python train.py --attn_scale=0.177 --init_std_up=0.0575 --beta2=0.95 --decay_shape="linear" --batch_tokens=[16384, 32768, 49152] --train_tokens=141400000
Each number is 500 + 25 x the weight over its row's rms, rounded and kept within 0 to 999. Layers, rows and columns count from 0. Numbers have three digits each. The size before them is the row's rms in percent of the matrix's.

# layer 4 attention value, 128x128, rms 0.169, rows 91-95, columns 0-127
085:516534514509513505497535561480505505532485475508500472496561488484522491531480510483459468485524472475495518453469499537500495502477487486482523482518485519507505530500451519521525487538464519509501493454494492510500449477428506537537454482529488486486512477509508511486503484549479479464483513518487480517512527509513532446544529505483511500484523554505454508535533513476486507494502
093:484527526509492526516497495546556479434490438472533444498518517498528508460472497501493488457497509504497507478473502520523483473514535511486533503516497491539504499471478485488504495501488504505486487513536500489467458503441519492504513513480509490506515469473485515487571472498505544474456454486471483473528459494502532501519493523534481458519515464521508517517464521544475496485509
099:512536511525524496543497490493497479532504511500473474458489492505499519526445539509434528494493517477485517501475519541538501484486461486499494510504497491501468522484467442547514498509503479509507486542509518552504483488463518526510439478536480521533483482502488484496502508550460507474467499483522497500519484505495510490526509519449503475479479572496514479525518506469509569486484
099:502496479478513453482513492453479548494470529504524539503473497490518529564521486528502520510447543470490515535481472472454561491504534546517467456491493467478463477460534476465515503507476487529509541491510459543482508474517473474498514482516495480495521503517509539489500537482549511501499512504514492454500507475490491520480491477486514526510517499454511502488530486519493509471483
101:430503496508504469571498461490469479509485505501497517503505523502512507478500498459458528509472511509506493506482550512533473486521502549517479469463522521494491479451519494511524550475497531519472484516496421480529512483529522487482497502504509473448490493533483490490509503535505521481516514524507548464483523488548535487547509494519491531500461536494484477495490498510517505487552
# layer 4 attention output (transposed), 128x128, rms 0.148, rows 91-95, columns 0-127
092:481465462496484490485472495483514487459499536537517496484488504533509468456535499479494524526542516494516515513524462470535541486497486549526508525480489516491525492474447500505449484506483480530466498509490486524485509497475455484486483532496497509512497475474518468537481473476541486539524490544484510513469441477481457512475487501495454485507506489522508571494493493487462534544515
100:492481479496459466536497464459461500526514537506471503468503475475466484529539483492477461502479476538514527505510500464467512505483504444533495500473498489488503464512513499539501532501520469484482476488457488490511488481532524486510501502525436513482486474508503465539496464502497476507500498528484482492505556518532470500435489483490455539499498562533528522506513471484466538496502
094:523463490464484514467481466525505490468532504498503473511512496507533498507485467515493509470517507489540489473499463464517519500536534512501508491528453502515511485497491565455507486458504483538518516477487479493498513487496481490466536519502497499526477473534524505505517452470537542526541471540477522490461532487503468467517476515554522492531513546534448521451484512509465476498507
095:473492554512471521486442475527527477493530490509490451516503517525499507469470500483497455499521463488496506498493485568498468490491471511478481489517505519492494495481511478508532524501539556482498505532487518451516480460519501517508501506475546544483482516520484462488508473499472485505486469458531525502446490516536458478514537502504490490493461469508508458497454536503539507541491
105:487510492483449531469496518516470492479500485515457484465520496480461508452515523517508471502496497532485488505517477485522506490521492442478493487516453501501483517488533473486483473493498473498536507473473508472489486484480485509471460525495502530520513529471496569470454455451504507497515472486494467485434522479512497496489482488492490458482513450478474515514516454480473553511447
# layer 4 attention query, 128x128, rms 0.174, rows 96-116, columns 0-127
094:522505518519509477537503500517503513505437490520485493540509502448543459484505476492520505509509470523528488545477479490454483518492488515513463523527496504456523544512511504459457479539520535478458497513478535490507498530483545501490510488535565532480516503498491522521488521482539496484540519521517467482485483536498493450498512507533481511540468527476451492542520513509488500533489
092:514522481487517522487490516536532502516487568510511471475501482513536487546502492465511555523532465528521534490525493501565543503503477493532531535487536505524516460516501485478524466465492466546504540527510497527500506510485484496498521499516473484491459497482507470529499476504478532475495510469517484481481450518494460486495527512502468510523485473499510542540487515472454484479446
095:505494488520552456512472514487561524474498466479503451522458507490478474491466478477541447505493473524487529519486523505504516478514468486511530517471512519515523504515518476511516483526545497491481514497534460480523465475489553508519465518506529538504492519494508485496489550517470510448502491491506505466560486523503539536498532499501482490446449529510511521516525502508509507476471
104:534471539498494507470473507490482483511505518519518498490517514531530463494497499489503484484510490485489475460478473512449513494510543540486494490523485487536481499528469491524560485534500513542542525541486494498463502513513460508502526450469511470496508474508510544489483478512541487527501501476516496519471497452529503459495467473525560506529514505488538509427509514481545514544475
086:520491453502520490476489527473487522501513510518491534497465516494510484514499500470558542519505479495510452521536521495530503539520452521492488541519485500505478503489511479506492497497509504410534544501534528520500497473487511487475487544491448470485505487534516490485534560474518510545491506513475541519496470494466427508520492505514464495528487498505493528495531487462510515513474
099:529479506495472524503490516564477488488527511492556500471545509492526473484481514521487500483511514492484517462481490514490504459476517512514498504450464513510532511501472459511495515464509535503484525534519527447450551500482498487503516490467511509452524496456439519486478491515505474516518458519540472501423499498549524493502488463465474517511498490479499495487511479516527486508529
085:470469527514490485507503469516493542493524483464488545478550559491491512461510510495503553526559503506521506496499509542510479528495517461548486516441510454522468482466526495478514511516504498496530479539499524473546498532526509491508548497471490503467508493432479553504518522491479486509490463530514474503521535492487497501506483456465493505484476493505510499479509501512527471470515
090:504461474523491529435548489518532564447497480533517494536474517485510512474513510491523487466528525501501549525476471479519525540494505481504523501504484512473510489456463450493469505533521492504511474465481510505502532448493501525490533537483469532529530539524505532466523506497474504505518500493439515514487549495481497488520513510501455460512489505517515471494490508500535482501496
105:484527485502511514521485485515506520496509480487511537511532491540473458511507502448460476474497479532499471479527499522473539502498515516513497488473477515556499474528526505550486464510509468522511537524480479529459494516473488475479482467473492463470582472495491510495516501475517537468461531476523485477468507529514544515490558478485532488525526490475521539498474481518519471504513
088:400554490500499558525501537502496490468490505489533521495492508466527477446549487465510509504462535527504523516508511514499555502469520500537497503489514467494490483491518511498522446501467480518500478515493492517500518484479499502470495525498503501456547502530506517498449467438497488531521486486524447532486501494520478511535489475525508505489520493516514510486508489510532502531468
096:509529454490518512474532505487522490500478483552474482518480522510541501467463501480460505466494486475531526460482470474503476511512537533502484497552523465546489478529476532523513517483509487471521506488509509492464457494463500484499512489522482508479473529489521494517510466485497532501556482500457523486523527509470506477519498498523532494470467534522502491426465515507545509557509
095:486522472487540499504523504474520496546498481491486492520483490494525502465482487463472529535502474461489549507469499480503502490520520518505490475480470507500486492495515544493450493574499492469515522493491510493494474519478569466516510556514452490556479527531502500515519550486544430505519515476503530498522501485510477496492540463501537486492517514494459504501502505490470532465514
103:498508512498490503552462469494484479485456491508485473472478448548492522501483469476498563508493479526478462528490490508493485498476529478457503480486497487501452514487458509496502543497531483492529525542535475483467512523503512469496507486466517491472481449501507504480499478494484541500478531475509556475497463515503505514521493487503578494522525541514468500513484549504504551506519
090:459501478500464465506521485501469530495496500547482479519457503502485533486493491497498528507506494479464495527476518512526519499528470549485506457529536471535519521508548554487501475536486510494475512525493515466511496465528494519562515541483499494480475507513482497516543527483511499463498501484479565457496550518482516521503527522487477542513481520502466522469536483504460522548496
097:475459481496459522457501515505524512520571464520487517451535502455481497467508488488513467551467512496533501516508521510511474485499513494523518503465554515509494496512514491486463512508500532473460542488535480480529492493510507498508549509500525488501481521528508504488538490507477472518550521539487482505511546478500464531474490487448497501501485511444461470468541507493505497451503
088:498516545467462481505480462528509479534460511496537543562469488503546495482522489470521530490448495481479513474496502491538510485474483483490469513488531505488517526481536499512463516527489498467500481511480470497482483544530519494521489524448475478533542514494487505511506537495438513500506490522503479483501492478479524487514510534502482474500521497433522481439541510516463512469497
091:493526495488491452541522532532491499547531453514494452525462508500499514479513486490527528487509524483542456518499505501494499493518473490439519483533528517481441530492524485528471480483508516446471487505487483514551494485512493479476466510527501504562500549517509509526511495524510497510513527487513486543522518507561510491471491508471480507477468494522474534527532498531524526476470
095:502523537483478487508453486506480448487478500504513464516512495499507496485485510476511555502515475539518469519486495503543474492522571519501484508532494517498537464500471535513523506494501447516526520525448475523514486474486491495496474497479502510516510508462506500505534521515525518495515503489480537485502491512460540498469458481493568474468558515481457504475464496491498543518439
088:479509523477511536500509528514555538496514446512498485494505510539523501464513512468532509461482483476506502532517487537489548495518514502483513522462443499491548481453485507497469495526464530510504532505490500515485484490467489490484538498512501491459536518510505497428493584495537504525475501493515481506512494511491478528483508498526469487469480491523500470476487508469532486432515
088:487502487546555462525478504497470512536504523512523488490486478531493498492533485463506523460560520475497458502525465510513510520475527543516528522528527509580436525492512497537533523495507512553512500519530495495485514494477501509522474506502474472461482520492502468489516485509507456467500480448513513542487456479504498482478486501481530525513494485473482504474472534487497464516505
097:489510460518474511541503516484474518505554550494534524510516474504531470511497508493525514495540502480469534477550546519515503497467506486468505514533476491503466519510522454493531481432464501496508533521512445517484489519460428501505545483509472506484494539514487511496496477522488492479496518536536501486497431504492501507504486487525493479521520487524495491526485472477523445494510
# layer 4 attention key, 128x128, rms 0.168, rows 96-115, columns 0-127
102:492520505498497537470485444492525527483497503465546541516504451539529490477493538489552506547517512499487487485496525509467522496490463535525494501484502514482490529523460469520476466470499502521471486484524464494437504469470470488485518511508473505490527536502506454496481504504549458514489523506494482511532498503466480486534531528543506509558512472486529500503486449504521499495542
098:519495522515523530530513524499480487481512472472462524502538506480516527538499524527544485474535473483465476478523501483478526472509461503545494440459533494481501525495495447515462554514461514496550513531539507468471505460519512488442533489497528520495511503522480531473481530492482515471513468525482501505531503469506499473521496511483481481508524471480489459507493506505503557498476
089:498526485480487523526495516491498507497504497496525540483506501482471513513494553523472537461454503490523518459543444498531483498508533532480510498509484528482514498467485514519497517449507488527510494464522540501504509486486497477551502545542510478484483496537480484506538529486482481511506517464515463567465525478472509477544492501518534471554524463524511476494467543542489490520491
124:496475530517517515506560467515483511501488515517490499501436474507498478514509474492502485516485482497526471487528499464500506495510559523494491543498460521502491529509527528522523495497474487496476504501523466509537504490481512501506467460447506540494561500549478529496503494456509493479515463525535501483505494479495495472465467532479470513507504505457522542478488431446494442505481
100:511507518441503557496491499498516456516518510538546482512499466467493578503516511537496500506502508487502467522499482505511509523485512498483507415497519507472507472538492483493502497503495516535456542514536496490530471491510540513501455511528487511488458534463498451535497498520485520457509480515474487462518526501516536471525530456499483539477490496474486496511513523495531532509480
102:494508487551514497501529474495502486487466491507514474526493518560501472528500492451489542491489509511503509511544500525475512488522476533496493486523452525525476506494482521511519513488472504515500513527546475518481521487488440465522514460443517495485502516507515499512472541498504524497449525516535533531501436537504485445520487544515530520538520501491501479489437495464470514487512
091:462516539493488552520500485473500468476518495468461462513467465560461486476506524482515507473476520515427533537488451502454495503511510481494499512499504525527479504537479517489522522473497539500512492497504539537545503485508496478510478519493516483515550481503510501537519522506500533474485492462527510487467538496560496537536488483488488491461479523491527494481505491490488524542531
094:520529506452503463545504498505462459477499486489503487533488507524505498525477529515503476511484528495504462465500490537502464517496488508499504479505526455474454493517548541475495483475502488504501483530517491495505507504522551514520504484509514508476473477489472471555516484472444471465518528481582523487481496490512502555521472416512517516489510528515485493528484498509536522494504
102:535452491531495516507512504504501535531542516549490512508488483504471463510536500523501519442510467445495491465524538505506479515471499499511499500496492446486495522500471512480515494494476536487477511532486533525481529500505478545516551474457544515561468509492514517456462492480507498518497519481493507505522489496551512513494500531534469474522517483526539500538465467473499551509486
091:526506526469511491461497494506517477504532523548430473555516526470503490488501556500493508506529506474458484495505490479498549483518478530523477501519453488491489468513495483499484489469475444532520520494514474527481508502487507509518474515478539480524484497505508501474497515512505478502506481480458534495496499474552506480491496454513563475491509535492520475516435480534543500551522
096:534463560482506471507527460532509510505501520484512514521510518470502504495521516519487484522495567472523495541490520499544535464492466518503529500493521519450493459490505498508476512485485532509466539533484494534494525505545477470481510471516511486512518467488486490495474480466525504487471469546482516499497497475496486539492485517522491479572526491534480510484523465444456468470477
090:485511496457504515495436483481501548475503516531510535519508540523513476471528519501473501497522501521491445488530487504496517515455461480493503462506454517490484498496485475519480537489537538511537497517470508506500498505539490469487479502520479475470464501504486460496493524486533518518492529501480478455506474497441541498481500462523447486519508482505492517518530501517524456479419
111:501543486510536491474493514537515520479498512516502493455493507540517482531520462506475480526538509454477539455529513520476519492536480449529503499514477479515500471484486502492493516481465512535451509514458474473481476491529471527499487479450502477515492485504508525502503499528499481502480473489494486495560504518530515525504540524503483492461526421536467491506495438538511471476493
093:534505533508496478498549493495508531473475487510522546477486494511488474478486470503484518487467484535458493534491499517495477462471485471504509470491518482513473482576513528491455535498500515494515492544454551535479499488496483496520494511540483468484549483474533510466489533507472541520515474522469471517510503514492519508467574483507509476540466472511512503491449504508477497496529
105:540480513487444497481450483519488470477468480459475493485513501522506499528485543490479538500466496532488482533528464474482525518443487475471478482460491493515486509484537565491487469509521470426528491478465474489489524533499489482488499532531479475490557525488525488499480522495541545529503498527509488485510508533493502480485513507519492489528540527489491503479490490501493524520453
097:536493469552545516507489528466542504475492483533502491439494498477483504543485512493541505502473468551489519499491516505469495483481502495508525517450527521491477493493475555496490474503559487513462524464565520481463509498522515513531464529526477466490484512483485457488530503477527523467518489517523504495533485518485477522514500474478545489457497476493527531486465498471497519481502
099:487501524486524501524502489492496502504530442465513479499521512524514480523445537531502506514497497519484522475473456565514473553475520499517486509514483515511507521502472513482491510446506509474492490477533485488510488480495527559539504501506424497535501483514502499476510515466481485482507523520491472494478541484496482506545567475514502516502454522514487507500497493484496450573474
092:470531467513534520501506446503513497501506546515466513491474467486508476486541521506476467464556444516506518488545534508528476521524526474521501513501474462532531479536540547538495529516492519512493539497538516515484471472486530491479505464530477454508497500510500497520445505506490514512488501482516529474504514514477475494520524526551467475517532500464497476485478453478518494509516
086:472485454444486549489535471482511511513510496509535506492513474463505497496470514513478521495478504506490483488535447449543451519477505563487489475481473535512495480511502527487509514517521472478522512530527478526525510497504519480503492487484516478487432524528481487486516474507497539494514537488524495481488491463523535536553454452520502486527524496553500486522505516470532502518481
108:505525504573498524488510506431522495499498469504462474534454515487538478487541492505495466528485533457525486501522485524501513503494508535481477493518507491489491471468462497493468503529483464498520518533485494502533457503525476522459483450459474504540492479500497506449501521491492503539510466528543507508494438501480532470463498506484505520540489492497444494485513510464518511514502